Part of a small language model's weights.
Size: width 64, 2 heads of 32, vocabulary 7662.
Architecture: LayerNorm before each block, tied embeddings.
Training: 112M tokens, 6818 steps.
Each number is 500 + 25 x the weight over its row's rms, rounded and kept within 0 to 999. Layers, rows and columns count from 0. Numbers have three digits each. The size before them is the row's rms in percent of the matrix's.

# layer 6 MLP down (transposed), 256x64, rms 0.28, rows 139-245, columns 0-63
100:463518513500508479486501497485503510495506494527509471509496516544504483520519449503516499502505560477460558524463507499519504536490492524539497422509512495463479466476505460522486485478478529
091:484503521521469492514519503499503496492518463477524477526545468467556473521504484498517528494485514489477519472498489572496521505508514455493528478495461505470512546511516474538547469466500481
115:469504463486517473484521501511497528508454526509526446481522507508489544530523441510513495510494469482480497533497506492497567531490512472453482506492534532517486520482483456515509508537479503
099:504517570492514527472494539526512504511498492459524544517503525489515508503519493505485538479525474509518451516508468538504475448440502502524488494531501514481515514497482493471490513515529442
103:510503488493522492539505526470492504489483537509468519512496503442502481515524470541510511532476526521515498478455506464502505492559480451555462532496513524515474479465493467507537499496483481
105:509539509478491506513492522489485497440500477493498550511478460454557493478516523504525490505465466497555536462524483501492489481460513544524508489502461489539494530511492501508506498487498543
111:499495479517488516485525478530466498509526483525468486515507498537488532542517528480543518491468472439518478469532509453473478507522506471500478522498475566461460487512477506501495516481512516
137:480522518455488495517489477534467483466484499479438526506462518473493500500449540498523540512484493511502488560507516463494492515536512513504530506484492470472516504470493534515531496515500557
134:508530534477516466494520501500539472444486510497486535469508506488529470507467536509563475491511484510527490479479487483468527524502523478514521498506470466546528490491502463500541499454463485
107:481547526473495526505507547507443488505459531489472443468485531507466496457491503515475487488482506503506514479492496545479490536483493527491525535518539497500495547450489507500505512486522526
109:549488507495470541504488508503490476471518487522467517529512511493491561467479498480476460526510515491501515461541553528487531498534485467503487478477532536514501492479518504500429505513485502
086:533463439499486513518519460466537535542505500502501499459518513528510527470491515476460511477548462511505532462482496471505486469482510535509482496527480524498507482475532523468503523468514509
103:513479504501493502495475513550450496490532502543506506473473507500481489495492514524548481520508489496498498488515514496461552467502495480532466503515500546572479496488535510476538484448466484
094:506513504490469512475515498515530465442469512474455529519542505521513513493507527504470516544487462518482495474511478505543497431541502492513524502529510476489529518509512475473551507479517502
115:456539508505488501509513492475512501482500506560520444471546500507472504493474475516553547511480509506532507460510500509484515543501481513472504510452503545512480481508515502461449506521495491
115:500530547533486540465515524470456456529477479529500494566524488509513561494519463482503517501481506477498488482503478485484512516505499507510501466489490482522492512478552523545493522506508466
091:471468504533525515513536506458509498509478518488532469494515556534461493557497454536461494511482515476517508517511526492455504484481502496463531480483473538457490518502480515498521472493514521
128:508483538491457554474562497539530479472470479482507528487497486493498490512512528516456491529526480509472485523499497499480495529483504537456512485535542497471492441489496530469518485513501512
094:521525451528479499513513510535492495516539547511514494523493526476524511431498494482487536486500528467467485522511498504543491491501465537536462508474492501473515520478488459452511485478471518
119:502474501500494521506474538484473489499497461511464552483532481486487521457498486494577464514508532483504539504467452489516491538485540511502514467488507504481532494517520503447523506503511474
089:451540462468519516500517502506490507486501472536472500556507509468509501536448557513504516519524510496520517496523468458497486482493522503491458519477513542513501477531480494527527545475491484
087:496485436461481509495496495475523522480510582474466539528483508490527507525521510502517509476470494473515520492499467497469520503504522475485483502492511471483484520469518486522507538481568481
090:478551497475477512513501463519490486560524474512513462503517521519485494539498543482509454499494440509474499536467495478506476499498469454501540517503463496523502524507473467520531475498518506
137:473476442514493502465479545540488511511551488536487473518480529506494498509558497452497497502509513459506508533541502496526512524501517503467495514511493517529479456528471476495465512506460501
144:500471509530507511467512504478516524446523521482502504527500487476523470496457495499512471503487479490463538533487486504503479534516518501560517491507505522519542435490537500497497496428523488
105:497512490520491464501534478538481533497515518512541449502482463454526506514499490500493479496478541504540525548513491489522521467474465512510527511470455538515494488524455482485512530466495528
101:508531510488482511453531489496506472517506508558476464501504512509504487495484470509467479531488506459489478524518522521487561546523435506487509486479522542487505478512500476479533463482488537
141:512483497479485518472500494471517479536501531537489492473507498464505509490496499498501474531495487499586541460451518524488517460508505507517506515515533488529527497451521449490501527548496504
091:545513487540514560507464509489462535519460501496493501505470505560499469524513434531471513481488486519518491463460505470484490495495538508492487511508523526509455474490492479528509517512503492
101:504530480468515484513526447461500482505476513434523486503529484496493522499525487506496479502497516516504470481492507522478487454479519481527506486541528512506474508474497520529459513547557554
105:499505516465564465551497552488505507521475503449517484526492508501493511517475500505502502508513504493483549489477488503528479578468468490492472478472515494525519524465486511499470470506498473
093:519485505530490499528528479511488489506521469523484512517531527540446459485528539520532560496503471539466516484465493483491530513482475486523502501491435503501490497491483491521500491478442494
102:486490536474456508474488524482527482480511522495532505513496489486539497496425509495517509553535493501482532498514502507477551482478508499536502481507462482494476514484547512514481475432516497
100:501499479554529455489480483500475488560501500495497537490552500460494468540494482505520466529549488496542534518478501487517493524516502474480514460486474520488446516502535490529497487494500498
082:518564520469474501476460463464516478505522508482527520482492489488489548500493478512549523504482463542497522487474493483501539537462469500529490493535491526495474491521490496515527500456536483
091:471520537484521502507548517525511501511508524521474473506523472503507469541510517470478516502460520508475518483481453531519489521494518512480485463554468484519496452483499506521472434518466515
086:519525518511502529494493509492529531474485504511485473516536549487483441534526490498504457462462510516504484465504541487482485481547548497492509476523474489527530475496524464540507490485470534
104:515524494518483521488469492482521532517532485502461519508446501469521511504539460471476450542505487482455450514510500500519479491504516476513496489528476488531548502470493535523477542501519468
095:545476551500513499575502451510509487501488501499490529455508489517469503498489539492505509511498488496473545537544482465503459483491490498502465508475495553529493460507484477499512461504494509
094:540533476516505520453527508475510488516550473499533497454472514482510505427502480488471488499491529468535466485486495530540467476493548499504482488518524473497509493507538505501494506510471530
087:459454508525544508516485542499505503489459495507508469533539509491459495525486476535483507484471512500492492508460491468479458489523527470520544512517516466530482515547486493472510505493557495
087:495492514477521481514533526494481510496490468526514507455439512512505499493494479452507451518497512476524470486495521525444493478526506508504491493501498547514508526527501457520554441506540490
098:476494476520521466507502515564537476467499472472500494470521478519483508524530521508564484522484522503495503527513491493528539571476509501482495468502497528497502469505454458493465512499512505
097:486535535483489511504506500482494512535480469545457525482486561514472502503503503483505484503500520545486508503443513485483510456520513473492502460484528533540489483513539474555514522469499475
100:515486494493501511503538532529481477481455528483491497515524496519533527458524480477506508492543508466467489447443485500516512483525520567525472507459536494492512492462530490500514508498531513
105:499533499520477472478495499537519551498499501520479487496413521492506497545527496484471483466493485486492457493462482516521525522511489531477555517515518500513492473537463465483501495501530501
128:461536457502521477490502509463510511513517485508483461434498514506484499482528490476534474542532491522544524552549478472522484513480509524460487497500523513506512464478506485508524471519487524
081:516543458526499537448521505517526478448490492472471496513530482554516519485489511497496504517455520531460496469533506506515450465530495507490496499506478503515539448495493485521522483487501524
081:483490485530512478465504487499502498509411480492494465477527503474535502469523495506451476531532510481488530463467494480510486509539491501491527518516521460513539547508519493507508504526517542
126:487510538480476513533494484510470523527565511526471481516519468529462514573456522490491512510509455476503507515529501520490534487520462497469485494503482531520473493524490498486482523465505469
117:473513548485498516518466488484451488510477496471488524522522530461517531461479472544561493479522495501499486535466508468470518498496515505506533485502467457495492482525491527526519479509450480
121:506483497492502513522492490539464516479522458480458468494532498458554562510505527510471524531530491480510478492472502483513492494518438481490514513499497542498501538512523532511453485516529505
106:465489522479506514492550512507473468440502513509535513527529503512459469527532500484464505483530509519531516544562478518488525482482524471492501526489499492477488516468475503442495489478510485
125:496495521484481504505481483518483447519456490492520542520496464518496516512475524501569468528531498527496516502473457471478508495470529517532503454474516483519525536508525480509555474510506492
113:552475497457486504515481517462550505517486478512502489567532490517491512482526495496494519466486486516504481448485486487463502467510528532472513464486527490486537470488557522477487509479510509
103:461468496477524470537470513531518511533509537558518474492489512544437513516532465487497498511478510465493503472505496496443486514531490485495489505480552504499525483483517469472484512487526512
090:482484453482525462467468532510521517480493503490552491475516482506511545493499516496470481486504502457547522538480492519547477530468516520509493444474531498501505485466501512474517544507501527
109:522521492509546510505502490500496530514574489472478530482497516498495531470518492487539491508526497465513494479533461515549501519491481487484496484501504522520480491541473463516487430468516459
089:504514480525517547494513509484525535442530484502467500441508531495463484475499505542483478506460534508480509453448520518519466520506538490507507512499474509501517489543505480497501511467535509
107:509544507454516520503529543480513515492490512484525512490551526525481460503483483485489493527505508489457493494522456493504479531522509529455523513548508520514524481465487449462481452484517495
118:509469503513508482523531497529512549536524470518470480461491500529505568494543472515498509473499443472484495462481488519484487482492529463462525506472529492523531503510522468511504516537493505
101:486486473498516470505520453546485496502506459463511527480550479529527486542463524540478460516526550461494503488508498485541515505465476479529467477510508512505460520493494485504492483485501534
112:509456489498501492436520534509488464471459491552469508474556485509485486492512506530521491511534510507505490496469523497471496477540568479500495484486544533463490500504516522498520504487523493
085:474475502501504469529547541505516498496454467455497553509522521458489480543500534485477516508512520526548481452487512496531486489512508501459513506489483483520486471496535469476462483515513486
090:491514487506478512482492502476547507463456489457502515552536502472548519494453515537513540504516482515509542470484513471490536499503495485524526469518470471499542501466517504506515501469457510
088:475499504518485470464512531516522483530512519474521466507499493466486502506490502483520460490505567439514479492511487493517447480510509540508473485463542526533515493500518511533473482556518499
083:529502494486461530532542503486485507484459471479469476477527492501470535486476505505466491501488515564477522483466520504542469524486558502452529502517510464507490475492493500514548497485513511
105:525500523537541520476479482487506515484483476462457518484513500517498511461470534507521481480522551467493498496539460540501508491511481516511522489512525496507502464513501507507556507415499501
090:533502471545508522521536504549499484521501467493489523523526493481530439494533506512502507506502497464459510417517506489549488534487521505472478508514518476484504493479473496532490516499479527
102:483463521446516463503474526528487516449522498523519504486480535484490487492476518489512527510520430509471502526494505493488472498504517513508485528534477485496535521514498481500536559529452472
089:502485484499481499522488518532474579525452484491508461509549518488491468504518491495517494548485504505512487525479465525473491513520521461495488444504538493529515463519499468462504505509499536
098:536511502468490519492492559494526517500487532522516503534486508480436495521540459454451518539476459487500522489506477501485505508521491473494520453469508529471506526523466524502505512513481513
142:474513481467543498502487518472485520550436534424496473512499539516514504516528493504528500534502452474495479475504543505518504486507470517479509502467492508481465523532488531500497498526493511
110:530499527485492477499511512484523518508468544502498472550502525523501513449462457498526526510485497499531535461482488498461507463511514509461489524476557494516521455482485480499532460523478496
115:508475516490448488509443503495476499482511520505457525527520451498498534505485535487500469534494481486466539517499510481519515484501528497492454487519509549502502483568474521492459531495520478
097:523523532498492470504468489521538480469508478471519533466531493503460495486470501500553469531491485505474513509559531480475540516525476494511473504455469497536530510508521468515502490458482489
099:498485530484474501446498512494495497507525480552529481529459513483501469457478501488478482529492490507470489501531495486492502551490466517553486547490488530527540464513524522531503522514478459
095:490492470528503513546493521520573503495501472504495458522542454527542497479519512481476518508453518514510474475510519487506523477501535465477500535519511475468509510472527478452471513489492508
105:494527539484487470511498525513513544490504492503547540484464528497458461473470507468479540516452468528527504478521494462504503465520463537511526513491478489511495508482518504508520451474530509
095:443460526488469468522502507494508475507543488511535502505500533512471508503511536470502535445500506508453534514484503458553491470516532509481492497499496502529459526513485504518502499524537457
085:506502525478515528509537514512483521487536434472507451505510503511522512550474483488507523528504499502483506518522499507480433453483494482503490506545486486501475478529477544495517469481536539
099:527488523500513500470494502511524496456502493470494524492502524477485452560474508540474482494478516521449511483457504494515440521502506515483485546503509484491475516549469514468494476517502550
095:496506448470495503480503537505500512535527490541483488490501540476484464518500466445521487494475536478504515528533489496488507490478549486487547485487504493462516480492534467499470545530481543
084:500492555521506504478501506461489497524504495486488491503481532481521474483471508489512495550505464492453533529492560472504434558505484529536498502527485490529535470520511470501513495504525492
102:532495492503492536457513527472492522499492547505540491505481554475471478544515489532486564496476497498488519502505529463523478528495468485491492482465474542526489508510462542476510506486489472
089:498470478521488530482457452464495489528476459519492497521525516485480531540469536515499530521463492540484472527488494513490503474498501449503469472516511502517491469528473475492466493503541549
088:483530510465470488499516516485439534484481530527478505532501497527487498520514481497502465495521473476488540512489490516491500526458498505494560490519521507486506522473450470535492512523522429
088:479510461521472527554503468502532496456474506489468500518537535501500550491514511503488485480495487505467497504532479551546500474506507479457531474495528489463471491552510505478507486510534519
109:502477515453536471477480542460523521524512488479546516512493508474507500488519497492478503502491495450491491543552500527524505536500470432510500482475501512472472484504471509511456497510540527
100:508511476496490516475532477503531453527497517497463491495542501552465484525508519467492494491488511475517505473518495475477492456490464471521492449482536581510474519483527501521478519491507503
102:524526478495504493506526527493499530518411459516469468511538513505471442514484533484526493537503516550491480498457495498495495492472505489491482504491519481489503483500504470502567491499494523
092:508486545464521508481537479489472514462477544530527451520512506450500478492541543504500452498483499524476492514510496512517489525500480509477500514469495490535512510451570528502504503504493518
125:511466516493529536502498491481524435496513510475536472478512464511445496521543495491499496494483450542502521503521491474516524498528468515489514481513480521517506509444493493531446535515486483
117:479454475529484501496486508523482522497451537466535535503549494505452467525521518518518458515504524513501519519533456500480516504497467482554515514458515510519525472494497488488502498497454475
092:512502516476497452474492479524491551502473488516548498476462506481464524536521455539513469522545502510497523483479491500527489491491493500486513474509519483517475501490513437504501563539526497
090:530510486507489517458524505492513476431465497495504518495526449471505511533462514501512507514472468529526515484474534464559501483495552473489513506532461486505480498522494457484511501531504499
096:553567511483465513523510509493510517450513467469498507513482482513538458489521524481537478486489529539518473489509515502461515477497454497495518519499514525478500509482482485548469470468524492
114:502477535511499506466532543519507540473524509521507504482470519516493454457482524494498505513489500484473463496529478529451509504565527513549494519487510474476461490455482503485496482533486526
083:485463486496462477500524496525467508517538533540526462523518503525474475537475534500498545459438504504467463521468526514508485526493496518517512479497522522486470515453515493520531503474493499
095:477495512454509505502481530486499568503498490506470503471467522505535495488521536490478460538479494485526488515514464495446478494513494460495512496531508518479493520534491506536496433543471497
102:498510512500473516497456520503506529532486486482500489515522548520495493534502547454525487501511459510507505490512512512523530471530538480453510500514480510484449425531474478470532491476503517
091:519531520479472504512517491450493490523521520498501507487517481483499485505504487488477465498528560513456542489508509526529484457475481515510501522443492521514525572452535497490490496534491494
099:488510573530540492510494546464509549505521514457481494492463484471524488456522533505480513512484500515467480511466514491520504532497463512506530507512506432494529512489508483503518483468507486
100:487492483552438528465471524475479505476513495501480505484447527480543487473463536517513499497509474492499528506493514454466484482508513519522515527493522539484544465526508478533532490500486486
092:477500491494486539480537471542483524532461498510486519453503453489544525501493486440503535458489493472502509515504517528493476517496487502551528470494500463498490518493508549492463491479504533
089:486491519504487457468482463491490514487517502488499461509527520471523495534513509482598515506518490475487498488537505532487467442506494510489510502484523503554529491485488515495532524464532508
089:506503523484531484512491488476520547504467518473536457475535480521486499484495487537540500503498481523531513532457474479499480532500538516525532466560468495463493528456493488487509480523488482
# layer 6 MLP up, 256x64, rms 0.206, rows 140-246, columns 0-63
092:463488485458503518489480526512519559499445503529487490506503515536554493467516471495466493467483528504512453525538510490468533498507515507474492508533503528516447499510500534477500539515487502
102:497473521499492503562500475500498530566512470464478447541508514508540463492466520504519469523499516490456524523474491469491509488490514519523508523487469485491508482493535496490499459542526519
103:510507477517504449535512462491463496471539455485471484514481496482480496515447489494488477487502490463488551505507517490481499555572503501476520502490530513495487473531513525535502519493474470
104:525467517465503458506499474509475474519510494499491545517465495523489499471498505466503495495518427503504497539498507508472496477520527438475505484476487502499488473506454524555546497528497534
119:523514508476519469489470530488546538494538491493505507505528514455509455480505508475475545530486483480504479477505511469526468460508470502562482527479488503458529508522466534469485515500484519
112:533501511492495497485509505500475509480540527479476505514536474504492486500451520491519517498504521473485524535509472543528460480499468474540525506483489494463475518458513453529479563503447519
111:492541509502451472477542532499480480522528510530527500500484507455502486474463474511505473483542504506479534480486448542504508495495506554544474522450511520482496516491525509510489523466483488
122:532545492519458484505507465503502466495503497493533507490507485477558507519425496528518486529533486480488534517489503483486546551481495528517487465483456484470483531479529499476503492489506479
097:520489510508572488498491489517525455491502526540503494511518464510523487510522454487516499508463467445490495538522482498514470494555476495512481467497473540483493466536531496520538513499519494
114:530504445522520476516552478487532496481478513528535524532508435474478523514524495503552489520457493475498545503472471529494509507477474509501491480463477501500501528519536489494472494482482516
087:529519504463513505495495513542517531497512472470519504521513454478502478536490471483466520463481459458516546464528490514518508478485499539454491503486535511483494499515502555459476480490488535
104:515498514499505481490519496496552536551483473472489480526515479544492531524475511478474511467498507467528504471470437475540510476473481541507539470499484532474483507514494489501495506518543532
092:477555492507517476505496548511485544473481483538463456522524518539497507482510501516501512498477496465483472518523503484486494509561449465472507532484510514477495536515505489538468518459493504
106:497478443480497466519503480449485517536490505519522504522453507493481500515491538531537448512548522498487511501450483484501503525493484551519513493516519531474508520534533503492477456524483497
110:490473495536486490500522445475462511512472480463522487543533506543492546516546519493527481477523478492502498499536515468476511518520502452493501480507468480522500506489523458542494515472491544
102:513510502420512487468534496497496501522465545503517536503524465478512459529484485492503509496523463530517487511526526478503474506516498469503472487516473519506410502493507533514483492518505491
120:532492512522499552458526520507455463483530482469482515512520486514479460488513496534487541479490480510500552512469507496486528454465517485539490545477518477494480456511473506510488508530511525
096:488471532484544499529522495528490516516476490508497508471464455518467485525478512508501471489465474513488487464495515515453503533470491476488488506502527499547485451545530527547468480536520484
107:521578476500508475472456493504513520443492470493539522500442483478535463542478502504517511529506450476523534500536501501516521479499478499503513498508503516489515554493497509486511513492509487
095:513494514499512490532498468503497494498493484544487476511552469547517489466481451494460500468477500531510489462498526505496489479506531493519495514489514508464500565541500512482498464470470565
100:503491504528467458502489504570517487521492490520492501558507477578518492491529498486493520482464479496502531526517488480516481494549507466494508471471477504472542484525505492498509463471475514
090:493538497512501498503482506528559491471521484453493522522531520529455492531492495481465487500485433526530512459514466515498479499513495494484491532516522490484485524503469517446476547510533510
117:495502524498478501485510510538487450461516540520497461453451520569462473480495513497517518489493501508498487523520522491475514497492505488489449531520495499559489485499496546502485507541491468
155:496462526574508522476515504510520526473478498462513468508478475462486468507458485534485463496481515481476528526491515470509493526499497495534504547491511514533541497495533484493473544473528500
105:474471514502521508475542467487514501519500493516479510502490482527507473484446490519495532538517522533495448511522507513531502510534493505504447522495550564482497476499512486485433480516482487
115:506492550495518523489500488476485492509455509506489519477509481506511532475485493519448496482467454505536481513523483518450484498452465479509489471524535570515504502532464522520521523513473513
128:462496469529470479509483459472519490526500514468501520505474523522456497515484515486510491493497505476518504506545427509477525474522473537501493459481536552490510489496507500544466493519518542
097:481476532498481493496504491481555481477508506501481499477533519488492503520489527482491477500518488483478535505524495520468481510503476532478529532444456546505516525473541513440471482550534515
102:508451490523465525529522490513478500466521500538500494499483459513536471534464514507490525532484512542494533456485478557493551513489480504513488500486534465478510490477499509452507485474527518
094:493488527534484507500462526520484504529536538500475538487504517531487452487524547478489537479545508517500509465479511494473473495459495495490496484508524503481461511537531518473489499540473441
101:483498488483535472482455470502530536494497529515500457480481467490533511507480491483491443466518451475513481468519479485525477498529518494481508518503530508522506483502545542469498525485561513
105:493494454511538487512501497521489508512454488508478482531513520530485506491543500525485509443468488507507453505492493458476527495535482495461490513508528497528500482542469517477511551566484523
103:477486522483517512490496501524514535444527499526495463501461493564489532472505501478503485440465511500491463519516526506485482507479496517514492540528548511518528472525466513450506510516491472
091:458504513491478468479477498477563504508478519491471478483533507534469506538530491499510509491477533512453479531512438479516493480507482518508507536451496514492518536479459490479500551503493512
090:464495452554485479493463487499484526518483488503505505491485534509512481465507454499519475471501471534582477527486524482490515479495532519523540516498502485514494522509457478461515536501503502
080:471466465507543465503536520520462462503510504508480539496442496478499527484514535494513546543508480494520484554479477495524473507500500487509506486453518492478485474488475528513493531512545481
107:460490489500501473519543498479494451477476495515517506511480493523515512477473485513516549551520488530556529514490502481468523486524477518508533526486541521487495505531463452459530469495487482
096:473541421486515497477507479477496519464521449498477476532499468496497534527494471523467478487499501483524478463503496513501522522517499528522527531523530485466505493519511541476461541499481515
102:527431520475534520499489539489508514490502476491475492450480522533466537529488509500508552517494528519513455516501483489456502488470508534531509509470468497485520501518459466491482507481525531
085:518511504484505441512506493498484516515509522530469526475491496525490496492500530435498471544540498501572526540494484506537526496520482522478470497490509522468467456480494480502472476529480505
090:542544509479445477450499504530530510508475540456497469520499541485507514520490461514505520482516483493512477513554510492485499496510504513493453491483486533504486493482491459509492553466456509
100:519479494497528501455491484489504513495487490522530528499513465446521454484481510514527488502537510482512496497534493544511477509489485453550502503439501464495502504483521506528468548538454516
090:527484450519469498469503520526478480492493500438502493528504475503518508484479473538547507488506518436496515519532492500518497529489525521496525530519456498468513530526487549458496500534516516
099:485528540505488494498457489494518537472485491500536474502489480463525487512465515522550503519470500512514524549466507459512466504527478489511497519530492518504551462516502557492454522477473501
085:518479488492557501494466518506511458485504483475547565455553501495492512466482512553537515533521494494520547490522511466479484495497503466517520500499480496507512472485482522515530496480467498
116:505477485505527491488506496512475473496543453483533511500507529497543502501473450481529506497523463482501531467527475520523532479462521504494489495458570504462510495456543474470485495505493491
086:442463519492491480513467527509508539471510532496514504460479511486482506506532465501511476526502473462534540469477512489471552531539504528518515501523527482495436529496500492487492468491506512
090:501469541485511500514516528505522518476532507516503528506471501535512527507461471460542532467491490478528470497539531543514528518475505510476456495504506504468464464513471484463504499496471445
119:481478510507471505540463512487531496463506481477512509533495518527502491490537537544516548462466502500494460511515507474440489467496515484491487537512520483537474496530475535464503543523508484
103:530520512534479548519507477509451473547530510488472494499472486470520523506476479497504548515473502529502464509486549483519498478500509483507497554497468497489447514480518474522476494452507468
101:539505520499502481477501480451546502494516446460486508535481492507516562473500501471508539497535478517511474477488536452536477468511511512506476510535459521504523509492506481516484536479514517
114:533488512514542469486444489484543513550507484510481492457470520467528495481439530503511493565441490474494523453485496475491528514504493501507509490508496500524500515523495495516528504489498517
121:487513533474479461526501473503493499468493494480525531498482505494544507483475507504501515535573453486535522520475528472469518525498482479523492499517490467502547515484523488499516502488451439
111:469461519518520547491509539513496473495493485499485499456475509532491528484484478492537481499483454543485490505518475504435474458472506510504552557505486476494503469539506498520507523487492506
095:525476506544500481496521469485468542526494465426522465515483491484539454513475492477520500517513503474526480553489458500500546498505508542506501503500482488486495527462488508516529474526514493
097:501520509527509532532494519521506502454511522525506462494484521555488465472532512470470534543453507520497505490444560488505512507467508511513515502469484510484477510519497539475462498508467486
097:469511510503504499513505534505520505522522447483516512538494538538447537524515503489523481479521494470494504452550497495517517493487472478479473484523518512535496536525477468466439487494508469
088:515504471460452489523486491513504476543502487505481516544532457537518530489456505475545524518540532499498479508492466532493512509494526545466491481475474467516476484489475532493516495536483520
098:501507527540521502519473484504510476543509527473487540517505468523517525498496484478490558453503498461533526477491538507470506492525499515533560461493474497518493470545489528496470471502498474
095:450490505448503536508486529502496485506521491522495482460498490509509491524479508502566491492553513507478560515534498496477475464471493490501524502474521489536474488477499486546489484531446501
099:516504505497478468509520478514509498505493499457509520469539523507503461541473520472518527521546497498475529513537494520470490489469517473551460504482454477530466488480500521516544474455472518
108:500491458514521472539499532506475505534531508473487520474449526460478537510489488498489506511471491480550493442486430518498518492494478514486521522481509487524469520532521510494485539518483526
094:543497501498461509474460492487499510470495560563474461485470496516510480431502497523532502507481493489478501527551543511523477502482509483528465513545505491503493490503495493494537496509496529
086:493504525526535470509511510533519525493542542555480510473453472529434526508538520473456486469492518492502483531524489547506480484502461493471479502477512494516491480526494516481492491520494504
088:512513472477490501549474454516496548442497508492483521504500511501492503457518457518484534545482446542508490487462527504499555552511503481509520483489483504523501495486489521481532517505489505
083:491458468484472484541490510497474475512436539522500524533481535508512460485474513515535509515498493480510491480517526518471517502480540473509495508533499506455508532476495504445476529543471506
098:491497483508489437492487512482496529486535474540520438529532502465523513511475494516517476491515461501453500513499512452534512539482508480534483486531467528493513512485522481543494527476511476
102:483457492477516516479480496487481458467479519469592486488487499523478530510467497527530480429505521491496531520495523522494474499487512507525487512494479506526531498525546509506518511519507471
109:542479505518506496525458465456549502519491547447464500530499461519504514512484502495495508513481488471527501453492545472544523533497510537493477494487472518491452502510492506491524485474523509
088:488494534518517476486504519504506504477505480503495502476453492494496493492517463477509474529535517456502497532524537484528550513501498471457552521415504522470494486501505501521474509534534473
104:484493517536503473514522459522439513516517485501524493485491524530550474463476514522541470470521542526500471535500513496513504489486490520491471523512505462503498452493534463497500488480560491
097:493521494517502482499517504480501550545495488456526528541510534485508492517505501531521529433523518498457500502505504485543464497493499518508462508481456519539485509495516542492496504453448497
109:483481488522507470536502509510557490475500512496492516535551493536542538519513456483509511511474506497486466465549527492480500463513490446468531518480468501501497501511477495501451524492467517
104:539483509505489541498492495477532494518515536479520476496515467504532475508480495501471515514560472508491474464518537491504547527473477494515500488517518510465467491563453524490506455493463517
106:510440495483501515509504531546481451474496499489515462521474487532501500508521504458471530516476469551468495473487474534464517477522527519441496518523519503497485475525514549486505492504515505
103:486500503486498537500490496534513473532485485471502526488482546479508529521510526464454509516514414486527496498525508466478525503489509483468527514483490540508547493483521473472483489513446494
099:513516490542515491444524523493456474526471546494510504486446512491499467499491469507524497440536504474518485521507492494511484519495498532502493461459478505521464504515480541521528529521521465
096:549504500473460444506522501522483442501521477483500513504517486483523489465505587505525518484499499480494450514499517515491503487515467546521484498485502524518511507502506530517528540489475471
097:536495459475553490503485492514512535508446489492465512488464482483523492482478513517479474511529514506527486491481496515483522566531477475493474504544494462463514490498543529512471539483483525
089:494566498540501458465485494496509472503482496470458522480526494499451482494482467521499461479513521492493519511529493502484533539529490529534534523448522517495519516529487451493483516513509527
092:471539490527482502516500517530472502479466522539533511487527491533502459494537472532572487490494494514532492507492497473464518503521505484495495493488479529478533479444519506523511528448470483
105:507502458502465500513535479500453491499531503469481468509520473516534477475516498518515468491528466507508575481472466517533544459504489506512499501534491492519566509511501474486495478479479495
089:489577517480454502503478513550477481518500480499498525546517484483519503512516490505498537472518498508525483503482516515491521482491496527458482500537457498480418527513520517480512501525488520
103:451501495466507480558480473520506512503512457481451510503502475528539517484494488494511438509529476523493467468499491522493517463520510516497543511500530460450507486499532512504502516534522528
100:500537530477517498498520551537523517469543514492498469463472506525503484454469498500490470472547492483461512507530479452475515497495513523516521474476506440519507500497541491511508520523469491
097:527501496534531509467512478529499493505526479551477494491547524535530480503465523500502538502473538476484516503522469460502436470458503537467455540499486516509502483477493508498479498482504504
097:516566508493468487485556521463507482494471474510489507527432503508486528508479474462482527488560502481474488550506513515524482480483458470506503525517500498489499526491486521533483519488483495
099:459480482522517512520490489498534485491493556506527515492484484478531489497512533518488480483529493518554505491544443468461489520467452481481497526482513462542490480525537487486503473507536508
106:482479510495514513535490521512454538496483486461589486514489480475499497517523486528531449470526512507513516521476454504504489505488506527510509544497481440485514522521526497478520483501491522
105:489459519524494499502487485529515485495544548495512522517466459492504541493476569469505538500514479511526533475505449530520441505506486543521487487506526498489481480482472518535505491499499492
097:516510467546485521530516493492510548493509461461463541463471508525505510480492482520503508512504494473551513499480521460513543476487532474506508493522502507467461504505434474464520524502512488
120:507491516523541509478532503518490467454556499512531447515526486502483498475523462537466472516506494530484483499505477479500478535528460477515515503470486474490532513479518502523437499521477474
111:506508526515552503515491540542512509482525460512469441512471472472556495479506475517496502491481504460463499509498524446495482495510508484477542516495494513511501519518511501485467490509558544
102:524524482535467499452481480506500481484504538539525478528479519513464548472491505431465511500471507508496505486467540511502502503496498498491495520524505544495510524535496505494490531430470510
094:540533476534522505489508495457479480521557518524528530510503535485459519491485500514472500479469468466461512534533510498491471482460488508505472523500480504489531530497515497444506536497543489
102:501524535489485498491491452448448479508465554494509518521483468494491511477497456538489489478548479494509486512521539494531481523506457505536498485517500499531518480447485502519516541515484502
108:515501490502519497513489475445524492514468517528499476519486499529510504468548539506492511540472521535455516552456493509476513553508462521482505525500489498479481522506496533508489470468474549
087:483512482467513545568482537505471507485501481486469542524488465478546490507521520500505504524513474497531455483480498464505501470494526489471498522464538514520477484488498515516456500548478526
093:526484489536475474478498454514499475516518504487494498504511507491492527532480457510511534462522494489468515502475509513564527491497525547500492494461467457493499480467511474475523573485524517
091:494482521467495508542501475486494481490457500496492547495504453493484501470496486529509513535487547514501473535484501477465483453505520489533475521498548502465507570466475527525520516512484483
091:482491479497522495502491477519525513490454485500498532494461496531487523471485475542513543487461481479528475505508482475464546528503532502511502512539509485512486431546472493494496516459548504
100:456501493504461495507543483491473513444497520523559521530472489502479471513462470527517529509526469459504531504522480441501523513518544509520507524498516534498486480519490493508483468520478519
111:500470534506536486507564450499493498477483512486463529505488482489478487504489486530509512519498504510495497491481558519483500514515455491528470515487486469530505469507538507520480525434509438
105:494510506506482516485474509474521507508486531488503495516524487529453527523475491450494518479472496496494506528512535480526514452498523534511495515431542520507491475465449482484506554495491449
100:451510511525537500540517495488503465506491492511482539514506480517499535449491509514481513539512524491522518503470505492507490532525535481499510521490480444460442528512531515491454522492452479
094:527494482500501517512452468538489513526500464520483531517513526508548477522495535470506520516496494498489513495524578515500532474487509471466467464479525477475488457509502482497452529502483472
098:513467494537493517519495442481501459478512508458539479532503500529522559477510475526504506524520477460510510512517500506489471503497503481471534496520494524510500525493452498489547474455450517